{"num_hidden_layers": 9, "hidden_size": 512, "num_attention_heads": 4, "num_key_value_heads": 1, "head_dim": 128, "intermediate_size": 1728, "vocab_size": 32000, "hidden_act": "geglu", "norm": "rmsnorm", "norm_place": "pre", "norm_eps": 1e-06, "positions": "rope", "rope_theta": 10000.0, "rope_fraction": 1.0, "qk_norm": false, "attn_scale": 0.0884, "bias": "none", "tie_word_embeddings": false, "parallel_block": false, "init": "normal", "init_std_qkv": 0.0192, "init_std_o": 0.00453, "init_std_up": 0.0192, "init_std_down": 0.00247, "optimizer": "adam_atan2", "learning_rate": 0.000714, "beta1": 0.9, "beta2": 0.95, "weight_decay": 0.29, "lr_head": 0.005, "max_grad_norm": 1.0, "warmup_steps": 241, "schedule": "cos", "final_lr_fraction": 0.03, "batch_tokens": 65536, "max_seq_len": 512, "doc_mask": true, "train_tokens": 479800000, "max_steps": 7322, "dataset": "wikipedia_en"}
Each number is 128 + 32 x the weight over its row's rms, rounded and kept within 0 to 255. Layers, rows and columns count from 0. The size above them is the row's rms in percent of the matrix's.

# layer 5 MLP down (transposed), 1728x512, rms 0.0379, rows 829-863, columns 192-255
size [ 96 104 105  98  90 103  91 103 102 108 101 100 106 103 104 101  99 100  97 106 103  96 100  92  98 107 104 107  85 108  94 107 101 101 104]
[[147 130 137 120  78 180  89 175 161 133 125 126 129 144  83 161  16 109 131 173 123 132  82 122 138 137  69 146 150 138 101 128 126 158  99 134 159 155 148  56 138  92  84 119 150 125 110 140 119 185 206 103 122  45 120 125  96 144 113 200 122  63 147 137]
 [101 201 155  96 125 153 114 142 191 127 164 145 133  75 166 110 165 131 131 152 137 119 186  86 134  49  84 139 159 125  99 157 188 164 133 146 151 121 102 143 100 119 145  87 114 169  77  93  58 125 174 144 129 143  95 106 107 102  69 139  78 157 107 130]
 [ 90 122 127 178  70 147 115 148 113 112 101 174 111 189 188 198 113 141  90 101 111 123 183 114 110 144  98 207 135 183 122 182 127 167 100  92 122 110  54 173 174 132 105 161 130 161 130 139 132  91 130 160 155 161 169 201 132 112 143  62 144 156  85  96]
 [119 109 148  60 105 173 126 102 162  97  99  99  68 117 148 170 116 125 143 172 131 139 117 141 153 163 129 110  79 152 193 125 161 157 136 151  92 161 116  83  88  96 159 184  69 139 155 170 112 119 141  86 156 128 174  96 113 174  70 166 129 129 111 140]
 [129  67 100 107 139 192  88 167 120  83 111 138  66 118 142 150  85 160 104 191 150 127 120 105 165 166 117 184 113  88 133 186 140  94 127 132 141 155 145 122 155 171 203  97 145  72 163  96 171 120 115 120 129 103  85 124 155 125 111 104 158 105 137 164]
 [ 92 150 119 165 196  87 183 102  57 127 174 182 113 104 112 133 151 115  71 169  97 113 192 116 158  85 101 141 138 137 151 131 111 242 185 130  97 130 160 133 161  60  94 104 131 133 130 128 113 134 108 109  92 189 109 178  17 114 117 189 179  84 115  77]
 [156 153 124 164 113  88 162  84  68 167 143 149 151 125 107 142 157  57  82 161 119 180 118 131 128  83 172 112  93 109  54 100 120  62 123 100 121 178  92 131 137 133 116  72  95 162  96 143 149  75  97 120 110 153  51 177 204 101 145 116  99 126 143 101]
 [212 113  89 108 132 131 135  82 106 114 111 124 131 110  94 120 119 143 120  94 137 167 135  95 123 127 130 149 108 102 100 127 169 141 109 150 124 130  98 134  90 105 162  94 127 107 146 164 135  91 110 131 104 146  52 152 105 142 121  96 106  71 155 129]
 [ 92 124  94 119 182 100 121 130 125 178 112  84 158 168 136 111 145 144 170 179 116 179 141 104  88 147  74 140  66 103 180 147 133 118 135 133 130 139  60 150 137 177  85 154 162 141 128 139 121 103 129 189 167 201 110 110 188 116 124  94 123 139 137  78]
 [135 131  99 143 146 184 122 134 160 137 133  72 105 127 152  72  75 169 153 137 169 180 110 119  74 149 138  90 115  79  96 138 148 117  98 123 175 125 116  91  86 109 159 108 134 105 134 139  99 117 137 169 157 113 111 126 142 100 185 140 201 100 131 187]
 [ 87 138 102  84 139 133 113 155 119 174 185 129  64 176 131 147 122 105  76 124 146 150 168 133 122 146 159 183 157  80  91 123 114 176 184 152  85 154 174 201 147  90  41  32 108 149 145 117 133 117 174 179 124 173  70 137 115  81 103 117 198 116 124 107]
 [138 146 152 112 117 151 126 113 124 113 129  98 175 148 147  93 168 163 146 159 183 170 127 140 113 147 152 141 133 125 125 100 172 150  89 153 102 152 105  95  57  53  75 131 159 148 118 117 140 120  78 142 179 126 149  97 143 128 137 150  50 131 160  77]
 [170 127 151 109 112 118 146 108 154 104  88 169 150 141 150 160 133 138 100  83 118 148 157 122 175 123  96 154 207 156 143  62 105 146 118 164  82 151 108 116 163  32 136  85 150 146 121 113 206 132 123 161 137 124 112 122  93 101 119 123 161 141 105 107]
 [229 106 141 153 106 132 146 127 144 149 110 120 142 162 118 170 180 124 129  84  87 185 125 128 132  99  76  92 135 112  71  94 136 130 151 146 151 189 171  84 120 173 162  59 180  98 128 148 135 129 150 143 113 122 157  78  90 122  96 141  55 127 113 175]
 [ 82  84 122  53 141 102  96 137 172 109 145 164 144 131 108 145  81 101 116 142 126 101 114 144  70 142  86 133 115 152 101 112 184 128 178 115 102 120 191 147 128 168 200 136 130 108 125 122 108 147 192 181 120 138 129 137 206 109  21  64  91 147 119 108]
 [160 160 200 101  98 141 125 156 115  80 126 127 122 150  95 110 106 157 163 100  99 129 178 109 193 123 174 110 124 149 136 113 153 179 110 163 146 115  90 153  46 123 175 127 106 163 161 102 104 122 122 178 184 169 131 132 149 112 137 142 138 125 153 129]
 [218 141 117 116 131  65 128 122 104 118 100  77 142 185  93  79 155 136 164 109 125 163 100 125 181  83 111  89 147  95 151 126 137 153 120 154 127  82 109 135 177 156 160 130  84 103  79 109 104 132 142 138 104  80 112 151 171 114 112 152 141 107 117 113]
 [149 126 143  83 126 127  95  98 124  91 215  75 155  70 144 137  95  63  86 111  84 118 173 133 168 182 129 117 117 137 148 174 118 141 185 142  98 161 133 129 146 115  93 109 142 109 124 152 163 101 137 140 182  74 144  58 146  82 177 123 133 201 209 143]
 [ 73  81  72 104 124 108 125 159 124 112 105 147 177 135 140 155 112 103 117 173 120 138 105 133 139 175 182 141 185 122 114 139 132 139 108 142 109 153 162 145 169 106  80 139 166 105 125 102 158 103  52 126 102  98  94 170 162 142 159 103 136 138 140 125]
 [147 104 159  97 122  99 146 127 165 116 112 122 148  78  53  74 143  98 146 119 165 124 171 108 166 146 101 117 144 188 170  80 124 101 112 144  81 119 194 162 130 147 166 103 149 136 136 137 108 178 112 169 120 121 110 126  91 120 169 178  93 160 137  98]
 [119 137 145 123 184 120 141 103  96 112  95 165 134  99 104 107  98 130 153  97 128 168 171 106 135 102 150 159 137 188  77 100  68 130 133 140  96 142 185 147 134 114 117  71 133 150 135 120 164 131 116 166 131 107  97  89 131 131 129 101  95 165  84  67]
 [ 85 131 134 152 190  83  66 150 104 197 134 181 109 155  90 140  93 168 176 114 138 131 172  60 129 162 127  89  68 141 118 119 107 120 144 135 137 136 161 120 130 129 123 131  81 129 120 102 170 116 155 133 131 170 140 162 125 154 150 102 130 121 139 171]
 [157 136 139 127 124 128 195 149 151 116 145 157 170 116 136 130 111 146 179 148  81 114 173 152 137 174 137  87 103 182 159  83 109 107 142 108 144 115 134 185 153 107 160 102  80 162 120 105 127 101 186 194 135 135 153 143 123 182 144 149 142  86 114 118]
 [ 93  94  70 132 158  44 111 132 104 125 150 126 173 131 138 165 109 161 189 140 175  95 134 152  98 139 134 126 204  81 127 149 113 162  86 163 114 113 147 154 160 102  51 170 139 117  99  97  78 142 152 198 108 169 115 129 140  62 131 197 143 132 126  94]
 [146 142 165 166 124 150 120 113 162 168 114 122 120 114  99 167  92 172 110  77  91 110  78 107 122 139 132 147 151 116 140 133 159 145 109 116 125  71 167  90 154 118 122  97 175 138 164 131 142 170 202 143 118  92 163 104 158 151 112  80 146 114  87 116]
 [151 168 147 148 139 105 166 155 111 124 135 107 129 115  66 124 134 133 160 147 179  95 162 185 114 122  59 112 120  88 101 150  89 121 197 123 149 167 126 129  99 151 152 113 100  99  98 133 141 124  90 173 169 109 107 129  91 163 115  96  66 120 128 128]
 [189 136 147 167 207 155 143 104 120 198  85 123 170 163 155 163 164  58 170 131 127 122 174 135  82  93  75 135 117 230  93  60 137 124 114  76 161  89 166 153  99 143 119  86 144 108 165 161 133 126 118 135 150 139 158 157 102  88  93 157 100 141 137  99]
 [153 114 131 158 183 150  87  91 165 107  89 150 148 138 199  91 105 140 149 143 144  89 192  56 132  72 108 119 194 120 127 126 104 137 113 139  78 110  96 158 150 144 113 132 141 129 113 161 139 149  83  98 142 113 142 172 130 194 131 181 171 131 136 145]
 [131 126 123 101 110 148 145 143 173  58 175 160 124 107 133 152 115 146 124 145 109 180 116 136 122 100 195 133 108 108 117   0 148  66 176 157 115 113 172 148 152 126 105 144 125 153 131  98 195 156 169 166 116 158 112 141 149  91 153 139 160 110 127 141]
 [177 149 122  92 152  80 127 103 133 140  75 200 119 146 143 107 117 135 117  75 117 113  69 134 119 187 112 136 211 100 118 143 126 117  83 117  60 134 144  90 187 149 122 168 167 141  96  96 173 120 111  99 110 159  77  89  92 116 111 118 104 121 120 142]
 [145 161  99 120 135 131 171 121 130 106 136  81 173 111 196 100 147 128 100 133 124  95 178 120 107 207 119  84  94 154 127 154 112 128  77 130 124 158  92 139 143 131  95 175 131 137 178 170 113 176  75 133 142 157 147  70 183 149 170 136  73 133 137 141]
 [124 107  97 128 163 113 122 115 127 125 129 189 141  99 153 131 119 133  80 142  77 162 145 112 135 142 159 148 149 167 113 102 160 117 195 138 148  77 139 180 119 130 123 111 136 144 127 139  74 161 136 199 140  99 197 138 117 122  89 136 134 126 128 140]
 [145 115  71 180 187 107 117 218 108 112 113  88 152 153 147 139 111 142 122 162 142 152 143 158 150 151 117 107 126 125 152 154 209 132  85  85 204 155  71 132  62 195 181 140 219 176 144  52  85 146 122 155  83 143 127 100 132 126 108 121  86 188 149  86]
 [125 137 136  86 157  57  88 141 100 147 123  80 131 157 152 105 122 117 137 159 119 139  90 150 149 142  95 109 130 110 152 114 103  83 173 109 149 104 120 135 141 128 148 149  50 137 157  98  65 151 149  88 136  93  85 137 152 160 160 144 153 162  75  82]
 [140 179 182 174 104 156 146 102 111 131  80  69  92 107 176 136  97 104 103 168 118 144 114 102 112 136  94 129 173 187 161 145 155 121 117 100 141 107 171  50 147 157 137 138 110 108 130 140 121 167  98  55 192  76  72 153 147 130 142 113 152 138 141 174]]
# layer 5 MLP gate, 1728x512, rms 0.0391, rows 830-864, columns 192-255
size [102 104  99  92 101  89 106 101 103 103 101 102 101 106  98  95  99  98 106 101 100 103  93 100 104 104 100  92 105  96 102  99 105 100  97]
[[133  89 109 138 149 143 123  73 124 144 138 153 124 155 128 143 141 152 100  71 119  96 116  78 167 178 109 149 106 159  98  99 193 124 146 147 211 147 163 107  94 124 136  90  95 134 164 173 166 131 182 129 106 159 167 120 174  49 117 108 150 109 132 178]
 [115  98 156 111 133 119 101 138 148 120 137 115  98 145 157 130 123 139 122 137 145 129 134 109 121 101 137 100 111 167  76 193 121 158 135 112 148 194  82 154 121 118 135 168  80 172 142 110 129 135  75 179 118 118 123 137 128 130 111  55 111 137 121  78]
 [197  97 157 113 125 166  97  55 126 115 168 110  71 126 114 155 135 147  70 144 197 131 112 128 114 129 164 119 176 152 202  80 154  46 159 147  32 148 144  98 143 128 132 123 148 143 176 190 180 162 123 100 150 156 198 135 122 135 122 141 137 111 167 135]
 [164 157 148 129 147  66 133 145 168 150 138 111 178 142  79 143 166 133 190 136  77 136 161 127 149  77 128  89  90 174  91 116  88 128 114 190 113 167 125 168 120 116  44 121  89 168  98 163 170 140 135 112  85 120 132 158  98 169 155  95  96 153 164 179]
 [140  72 103  74 113 177 105 108 129 192  91 130  96  87 103 125 135 228  89 100 157 121  65 110 136 132  55 100 137 146 140 134 168  89 132 132 118 120  77  70 190 142 114 110 147 130 154 133 143 154  87  88 101 151 112  89  85 184 139 106 104 143 120 143]
 [153  96  69  61 127 126  91 165 112 124 123 129 125 129  50 127 133 220 136  90 176 129 126  73 100 163 152  91 126 201 135 136 120 110 126 104  66 123 153  94 130 130 111 172 162 141 189  85 104 169 114 174 150 126 122 168 153 147 144 140 150 189  90 156]
 [157 104 213 123 134  93 131 124 142 153 110 126 130  97 116  86 116 153  81 115 140 136 113 156 122  97  88  98 164 140 180 166 109 118 120 150 156 140 116  90 142 122  95 121 169 141  91 169 165 124  98 150  75  82 178  99 163  95 128 132 114 138 136 151]
 [157  91 145  67 122 140 160 153 120 174 191 111  88  64 122 106 135 143 146  87 171 109 177 150 133 132 129 143  58 141 139 170 103 135 113 138  99  93 121  97 128 104  81 105 157 175 114 171 160 203  86 178 105 142 138 110  93 128 136 178 166 183 129 130]
 [137 118  90 117 118 159 133 106 143  53 137 143 109 114  80 193 151 213 113 141 182 131 139 106 188 142 165 124 170 117 174  87 180 138 147 165 179 155 157 104  81 111 137 121 150 174 151 142  99 108 154 248 111 100 138 107 110 174 131 101 134 108 148 151]
 [119  96 169  99 118 119 120 126 163 143 112 134 116  88 151 103 124 181 125 105 139 109 114 158 154 138 112  92 190  88 148  89 123  88 134 122  89  84 156  76  84  74 146 107 154  99 181 158 147 184 146 149 122 169 110 134  94 115 126 102  98 126 119 169]
 [132 129 118  75 141 126 154 185  78  82 125  89 142 101 129  99 100 164 133 122 142 177 133 140 112 111 133 110 120 103  96 120 134  81 166 159 148 160 171 104  79 150  63 156 153 152 187 130 134  83 141 169 173 143  94  97 121 107 111 157 125 182 164 124]
 [152 121 131 133 165 106 107  74 156  38  98 142 131 127 150 158 141 100 119 149 175  95 178 129 101 137 147 115 124  99 109 117 126 130 173 136 164 136 107 135 126 113 154 145 110 184  94 162 112 178 114 139 130 179 189 133 147 153  84 100  77 118 166 147]
 [119 101 168  59 103 101 106 156 113 137 109 146 128  88 126 146 169  77 123 138 115 123 129 138  55  73 121 137  55 146 148 120  91 136  92 125 178 139 160 108 182 148 115 154 124 136  93 133  97 121 175 168 171 150 138 172 156 139 141 124 137 111 137 132]
 [135 149 128  93 144 205 103  88 137 132 156  69  76 100 130 135 119 127 148 170 118 111 105 114 123 214 137 172 153 144 140 185 162 145 150 120 204 199 147 126 137  96  78  85  97 139 138 168 199 119 127 133 141 162  75 196 178 119  92 135 152 140 111 137]
 [100  97 138 113 179 129 131 159 167  54 189 184  86  82  78 188 117 180 168 104  98 143 120 153 149 193 122 149  64 188 130 165 164 163 152 140 128 191 118  95 128  63 107 114  80 105 136 163 189 126 121 146 145 153 164  75 109 147 116 131 108 190  55  51]
 [127 157 129 171  67 161 107 140 154  78 161  65 118 113  77 167 116 124 140  97 150  85 132 167 163 138 127 115 123 143 157 116 110 131 168  89  93 105 112 131 179 150  57 124 149 141 163 133 113 120 119 164 115 142 113  65 107 151  67 136 149  99  91 170]
 [120 141 121  92 172 193 127 131 109  65 103 121 110 123 120 168  99 172 138 163 145 153 174 125 161 180  86 104  88 160 149 148 118 108 135 136 153 148 105  68 140 138 138 149 137 187  71 121 142 140 136  70 121 160 116  69  94  78 143  83 149 104 150 201]
 [119 109 119 109 137 125  87 101 134  77 145 138  93 136  64 225  96 160 150 155 169 142 170 136  95 175 141 111 105 162 137 195 134 131  84 146 175 141 148  52 166 125  75 113 129 103  63 130 173 125  97 163 155 154 148 172 114 165 110 161 142 113 142 154]
 [146 102  65 138 113 111 105  95 122 145 139 142  87 107 160 179 145 135 156 137 235 166 120 105 104 118 105 137 145 105 124 126 137 103 113 124 124 104 138  91 145  78  99 122 149 131  97 132 155 112 131 160 164 118 176 117  94 108 125 118 102  98 121 140]
 [ 78 156 113  91 117 166 155  81 156  72 137 178 140  69 122 170 132 153 162 161 128 130  89 116  94 189 130 127 157 102 168 120 223 130 110 122 140 143 125 168 170 117 132 134 135 118 121 114 165 129 114 140  85 155 111 118 126 113 151  91  63 138 110 130]
 [164  51 137 100  49 148 149 161 139  98 124 104 105 106 146  97 154  99 124 152 169  97 110  99 132 157 107 127 155 127 119 132 138 171  63 104 207  97 151  84 131 118  97 137 155 140 123  92 117 163 127 155 185 180  99  95 122 133  57  86 118 134 140  98]
 [ 91  73 133 126  71 125 108  81 137 124  81 110 156 120  88 112 144 121 117 186 201  49  93  93 113 136 105 178 187 136 155 145  95 132  72 129 157 104 111 113 132 103  90 120 139 165 103 155  51  90 162 115 159 153 115 131 111 123 113 126  57  91 136 114]
 [106  89 125 133 169 164  75  98 148  77 155 170 152 123 141 192 216  97 138 127 147 152 158  81 112 128 103 118 177 141  93 116 173 140 106  98 188 137 140 179 132  94  85 110 130  71 142 148  76 102  69 146 140 133 157 128  69  90 107 122 116 117 161 101]
 [163 107 160 135 144 162 118 142 158 147 141 163 119 116  99 169  84 116 154 159 131 116  87 132 186 159  77 106 151 116 138 124 109 114 133 118 156 138 165 160 189 140 115  85  96 149 144  78 152 147 140 157 179  79 167 121 124 166 120 102 120 169  72 169]
 [158 150 130 222 116 163 146 122 112 109 125 119 145  97  75 142  89 129 153 220 152 175 135 220 182 177 100  96 149  66 117 124  84 123 119 130 158 133 108 162 165 134 200 150 122 147 122 109 153 144 143 172 161 139 161 151 102 161 105 125 157 111 111 116]
 [ 83  97 139  85 126 127 179 152  75 141 116  78 128 125 101 144 146 172 113 179 127  86 112 182 103  97 109 155 180 140 179 163 114 148  94 119 140 175 153 106 128 112 170 116 205 133 147 122 163 108 154 142 116 112 153 163 129 146  76 117 114  93 165 107]
 [166 162 127 126  87 141  78  66 137 131 136 194 128  71 153 122 101 152 117 133  97 162 130 156 129 164 131 113 137 158 133 132 156 130 131  67 113 151  53 127 149 157 158 105 153 156  78 144 160 172  85 182 178 172 174 115 118 152 124 154  84 131 133  71]
 [107 150 126 155  95 142 118 158  80 172  81 146 191 129 136 131 123 113 172 109 172  62 178 164  49 144  93 115 122 101  89 224 110 188  76  85 166 131 105 118 107 151 157 139 166 106  82  97  69 149  94  95 142 149 168 137 101 144 103 100 152 151 106  50]
 [171 137 168  94 132 131  75  90  91 141 172 138 126 163 123  77 160 149  98  80 156 104  97  63 137 115  79  87  80 143  99 159 108 119 110 122  85 123  85  82 150 149  93 130 165  85 167 111 130 170  84 164 144 124 155 144 130 137 146 149  79 149  91 151]
 [108  69 130 147 100 117 152 125 108 107 108 106 134 104 181 121 128 147 116 149 154  95 144 100 105 153  39 128 100 130 101 145  79 117  99 159  81 109  79  96 145 216 134 150 145 131 171 128 102 174 126  71 106 114 142 107 147 162  96  87 137  96 184 146]
 [173 124 158 108 108 171 146 126  94  45 160 119  89   4 143 127 101 100 103  78 156 134  82 155 127 177  88 124 125  67 157 132 152 108 169 153 170 105 131 153  90  95 128 162 157 153 112 196 140 160  89 155 142  90 135 156 151 116  97  85 120 214  79 183]
 [ 85 131  86 106 114 175 107  94 147  86 135 123 134 166  73 118 106  95 104 182 145 117 103  74  95 134 161  90 117 145 140 146 120  86 151 134 121 129 172 113 171 123 134 148 174 105 160 144 153 118 126 176 114 141 133  72 139 142 132 136 154 148 161 124]
 [ 97 162  96 109 138  69 132 166 118 145 121 156 213 128 183  72 136 123 173 110 139 111  85  86 128 123 116  87  70 161 126 101 150  90 190 178 114 101 153 116 116 142  96  77 123 142 130 140 113 142  89 146  98 133 130 173 161 105 127 130 130 156 221 141]
 [130 116 121 143 117 135 143 105 127 122 175  94 109 100 107 191 110 191 117 159 121 117 113 101 110 196 134  84  78 119 156 167  76 143 120 124 102  88 110 104 147  75 110  98  83 130  53 110 103 132 101 184 135 137 131 107  99 189 147 123 163 128 118  96]
 [193 132 108 104 161 117 164  96 203 112 210 124 108  67  41  96  71 135 154 146 158 104 137  97 103 173 143 101 170  91  77 124 149  98 125 165 112 100  78 134  66 127 136  66 175 104 121 103 214 114  92 171 109 124 199 106 101 125  88 120 113 174 133 121]]
# layer 5 MLP up, 1728x512, rms 0.0414, rows 830-864, columns 192-255
size [102 107 109  89 104  83 102 100 107 100  99 126 100 110 103  97  99  96 109 104 101  98  92  98 106  98 105  86 108  94 115 101 100 102  95]
[[188 144 123  56 179 157 107 102 151 151 105 200 196 151 122 156 144 128 118  89 143 115 141  53 174  86 147 123 125 176  95 113 125 213 165 149 125 188 116 164  99  69  92 132 122 175 126 125 115 184  85 167  86 138  91 127 160  84 179 172  82 153 103 140]
 [ 45 118 184 103  78 179  87 100 115 133 131  92 138 106 102  99 150 118 118 166 144 141 141 141 125 175 157  95 127 117 198 137 117  91 167 122 189 107 144  54 154 182  51 132 107 104 104 107 155 104 117 142 174 150 102 210  86 173  83 161 129 129 161 132]
 [ 85 144 184 134  81 102 129 127 161 124  66 128 161 136 144  90 140 151 118 116 102 118 159 161 129  87 128 134  70 115  94 112 112 199  53 162 176 144 110  94 105 164 111 136 116 130  55 109  75 106 156 121 161 172  68 170 194  91 121 124 162 118 144 113]
 [129 153 141 181 151  88 104 110 143 150 140  74 140 163 156 145 152 142 100 103 127 148 148  95 107  97  81 117 100 135 123  70 124 156 119 158  87 131 140 168 169 139 113 145 130 153 163 128 176 130 171  75  87  85 133 172 105 147 163 143 126 178 139 198]
 [152 132 133 114 108  61 118 153 118 150  57 112 123 108 137 126 227 152  87  81 143 128  86 126 126 120 128  92 111 146 115 119 121  86 168  94 121 115  58 139 189 101 128  89  99 179  59  94 200 159 138 132 131 140 139 134 135 200 173 114 106 102  68 112]
 [157  94 128 149 159  75 109 174  75 162 130 141 117 118  86 166 150 113 117  87 114 197 105 104 137  79 144  61 146 124 127  90 130 113 141 117  53 125 188 162 141  81 111 162 134  79 155 127 112 142 134 184 124  81 137 170 127 155 123 136 144 111 110 143]
 [168 131 101  91 141 119 137  96 149 113 113 157 103 124 143 132 142 142 118 168 150  97 126 171 126 138 138 138 140 110 117 111 117  94 166 132 135  82 127 173  84  98 147 110 146 194 134  83 129 102 153 148  32 138 144 125 147 156 204 134  97 124 128 142]
 [111 107  58 115 156  71 163 151 108 114 169 156 146 105  94   0 190 150 127 126 102 101 121  16  79 150 142 102 183 115 139 149 143 154 180 137  99 121 145 133 134 141 127  77 129 141 139 141 118 124 174 164 125 133 115 184 175  90 141 151 155 167 109 149]
 [130 105 151 123 135 143  89  74 203  89 129 128 151  39 137 160 139 198 119  92 159 152 150 126 151 112 138  53 165  81 140 116 125 105 172 148 144  84 168 115  73  94 158 167 114 101 207 142 146  60 191 165 146 116 150  76 120 144 157 106 158 141 160 146]
 [193  95 182 198 163 131 114 109 171  90 175  73 145 108 138 175 135 154 125 131 114 137 107  98 171 112 133  97 135 122 140 113 103  96 165 117  79 108 139 108  75 144  90 148 123 157  89 121 161 136 152 134 100 119  83 112 162 111 204 165 140 139 110 196]
 [151 136 156 122 140 117 101 123 125  99 171  83 122 125  84 100 116 158 136  89 161  86  94 131 155 126 143 119 117 144 160 153 115 119 111 145  90 145  89 160 174 143 181  77  96 116 116 141 132 149  97  74 141  89 159 162 159  59 107 110  36  66 157  98]
 [170 128 157 160 137 131 190  96 101 132 164 155 159 116 113 144 149 156 125  65 112 141 138 146 157 159  78 128 127 196 123 149  86 152 121 171  99 139 170  83 103 113 137  69 116 128 110 118 153 136 114 145 166  58  78 100  99 117 123 139 170 145 135  92]
 [126 152  90 145 199 191 115 135 194 136 130 133 149  92  96 152  79 124 161  86 130 163  96 165 130 153 117 153 151 120 115 112 163 138 133 157  92 161 124  93 136 146  98 133 159 126 130 115 140 144 151 103 122 153 184  80  86  87 110 148 135 228 136 124]
 [147 105 121 150 109 118 150  99 119 125 164 117 121 117 179 109 140  98 137 198 165 175 128 119  87 146 196 117 136 198  87 175 165  96 177 164 144 189 145 111 105  99  68  72  62 177 167 130 206 111 121 146 159 142  94 187 173  66  94 192 172  95  85  84]
 [108 121 117 125 121 139 132 151 169  65 130 133 164 102 134 154  90 127  66 105 195 126 163 126 115 151 152 154  96 145 140  58 143 149 178 168  68 122  96  72  32  55 170 152 154  86 157 138 197 134 137 149 137 125 176 128 132 181 146 135 123 118 171 111]
 [109 133  85 117 130 138 123  91  78 126 117 135 136 130 168  60 148 145  94 149 142 160 125 128  80 152 133  90 154 135 136 155 137 118 119 159 187 151  98 138 113 126 127 105 180 172  78 136  87  94 161 153 180 135 121 119 125 108 108  55 115  69 206  95]
 [112 114 153 173 130 143 101 196 138 162 179 146 185 101  92 124 154 126  95 160 148  95 123 167 104 128 104 100  90  76  88 114 116 119 191 146 142 186 144  98 109 119  85 153 102 134  90 126 130 104 155 144  96 158 111 133  73 122  96 129 109 125 146  84]
 [120 151 197 222 128 170  52 120 144 130 179 146 137 161 171 135 173 170 130 180 133 143 156 112  84 165 114 122 124 106 103 132 122 146 140 138 141 172  69 156 177  72 135  74  83 146 112 103 129 121 113 139 109 129 145 145 162  68  85  88 153 153  71 136]
 [157 113  63 134 115 116 152 137 107 158 142 167 144 130  84 146  87 192 151 112 148 120 130 160 152 162 126 148 148  50 145 154 157 103  98 154 175 123 131 113 169 157 129  82 157 135 115 122 133  93 156 121  54 154 128 173 171 107 103 160 139 160 143 126]
 [ 64 108 110 100 128 196 151 158 191 149  96 174 109 141 127 198 152 113 134  64 107 130  96 102 126 158 114 105 121 152 126 119 129 172 113 137  81 126 143 169 149 104 149 152 137 142 128  98 111 152 120 152  84 151  69 168  97 160 137  66 124 170  77 167]
 [ 89 176 107 164 195 121 103 133  51 110 117 127 133 130 160 142 148 178 102 106 112 173 144 175 128 127 178  89  94 103 168 137 132 143 174 119 112 160 112 156 161 130 108 123  88 105  90 169 102 147 142 135  73 135 123 154 152 155 181 100 114 138  96 178]
 [121 193 132 154 198 185  34 135 164 140 134 153 110 202 154 149 112  82  90 145  90 119 145 134 132  90  43 134  87 129 125 193 154 131 132 118  96 156  65 107 120 154 129  92 123 123 180 165 161 144  79 137 114 107 146 192 151  99 106 132 166 131 138  90]
 [175 133 138 177 141 148 149 112 181 154 128 199 103 153 117 122 106 116 142 106 167 132 100 103 126 137  92  88 101 190 128 120 126 147 136  76 160 137 145 136 115 172 161  48  97 132 117 100 180 154 154  75 137 102 139  83 134 193 133 114 148 109 153 145]
 [111  54 124 140 145  81 146 130 125 139  92 133 138 100 129  94 155 131  67 114 106 153 119 133 129  99 143 114 107 102 146 113 171 109 102 100 126 149 116  87 130 107 111 124 118  72  98 173  54 159 128 173 135 120 135  94 134 146 172  91 153 118 139  99]
 [149  65 151  94 143 106 132 152 140 133 166 153 142 102 101 158 207 145 175 128 194 125 192 124  96 166 116 111 122 151 131 143 131 127 140 143 133 222 153 173 122  89  87  98 131 112 162 165 103 148  55 113  49 154 160 101 163 130 147 142 101  69  91  54]
 [106 124 135 127 111 227 192 183 130  76 138 171 143 154 146 125 169  85 129 174 167  93  77 189 126 106 199 137 122 117 125 115 175 140 125 107 162 160 131 139  75 113 178 107  97 131 154 135 110 160 151  99 124 162 105 166 185 113 169  54 105 180 106 130]
 [126 133 121  92 124  93  87 114 194 119 107 155 110 109 111  90 135 114 155 156  77 107 117 118  82  92  64  96 154 121 149 125 162 128 103 106 144 149 133 141 107  68 115 162 147 154 130 133  87 152 142  83 119 122  60 115 141 156 101 126  89  86 119 174]
 [146 106  85 168 116 114 120 146 119 148  97 160 136 154 106 146 137 119 185  62  93  90 178  83 151 147  77 177 117 133 114 201  54 119 100 119 138 147 114 137 102 180 171 119 133 139 135  97 141 156  86  72 151 152  72 176 112 108 127 110 186 119 113 109]
 [ 97 137 144 132 144 128 113 105 139 146 112 150 113 153 140 165 140  62  96  97 141 102 133 123 114 124  97 126 176 151  48 186 149 164  87 132 122 136  72 156 115 127 116 145 102 145 115 156 139 171  86 158 105 127 119 171 103 135 141 139  73 113  86 114]
 [157 192 165  85 117 105 131 112 150 129 133  91 171 159 127 134 201 137 143  96 157 144 149  82 123 127 167  92 160 143 106 140 152 141 203 183 144 227  81 125  81 142 182 130  96 155  85 135 118 161 117 210 104 157 132 134 128 135 129 149 123 144 120 167]
 [122 119 125 249 138 120  82  71 148 156 120 130 156 141 118 148 154 152 166 115 128 106 130 112 139  90 157 100 126 160  92 116 121 121 156 164  73 114 169 131 128 154 152 115 133 121 120  87 110 110 190 125  98 155 142 138 139 145 151 172 127  88 158 116]
 [ 95 107 137 169 143 116  89 158  97  95 104 128  70 186 143 115 116 120 132 133 170  79 127 109 102  78 146 128 124 166  92 128 200 153 126 120 169 116 138 178 197 165 128 134 122 162 149  72 117 123 166 133 126  66 103  96 117 125 121 142 196 156 145  92]
 [108 140 174  78 123 105 111 136 117 106  91 116 146  82 210 118 115 110 152  63 101  87  92 109  92 122  52  72 140 168 115 164 169 146 132 115 138 120 184 126 146 158  92 176 172  97 146 126  91 131  92 104 121  79  95 121 114 111 123 106 131 153 149 125]
 [139 135 138  82 131 134 127 145 157 155 104 144 154 194 165 167 160 129 145 137 163 150 124 116 176 159  78 153 118 106 138 117 113 157 144 113 156 208  63  91 134  70  98 109 134 181 108 132 109 101 142 123 111 185 136 162 158 174  88 193 126 113 105 108]
 [ 84 146 144 107 164 152 159 144 151 130  65  97  93  65 149  93 134 175 149 133  77 130 151 143 142 123 164 135  61  89 151 132 122 131 182  48 169 106 114 138 106 153  69 126 169 132 103 133 136 180  88 128 164 186 127 180 142 121 161 115 150  83 113 157]]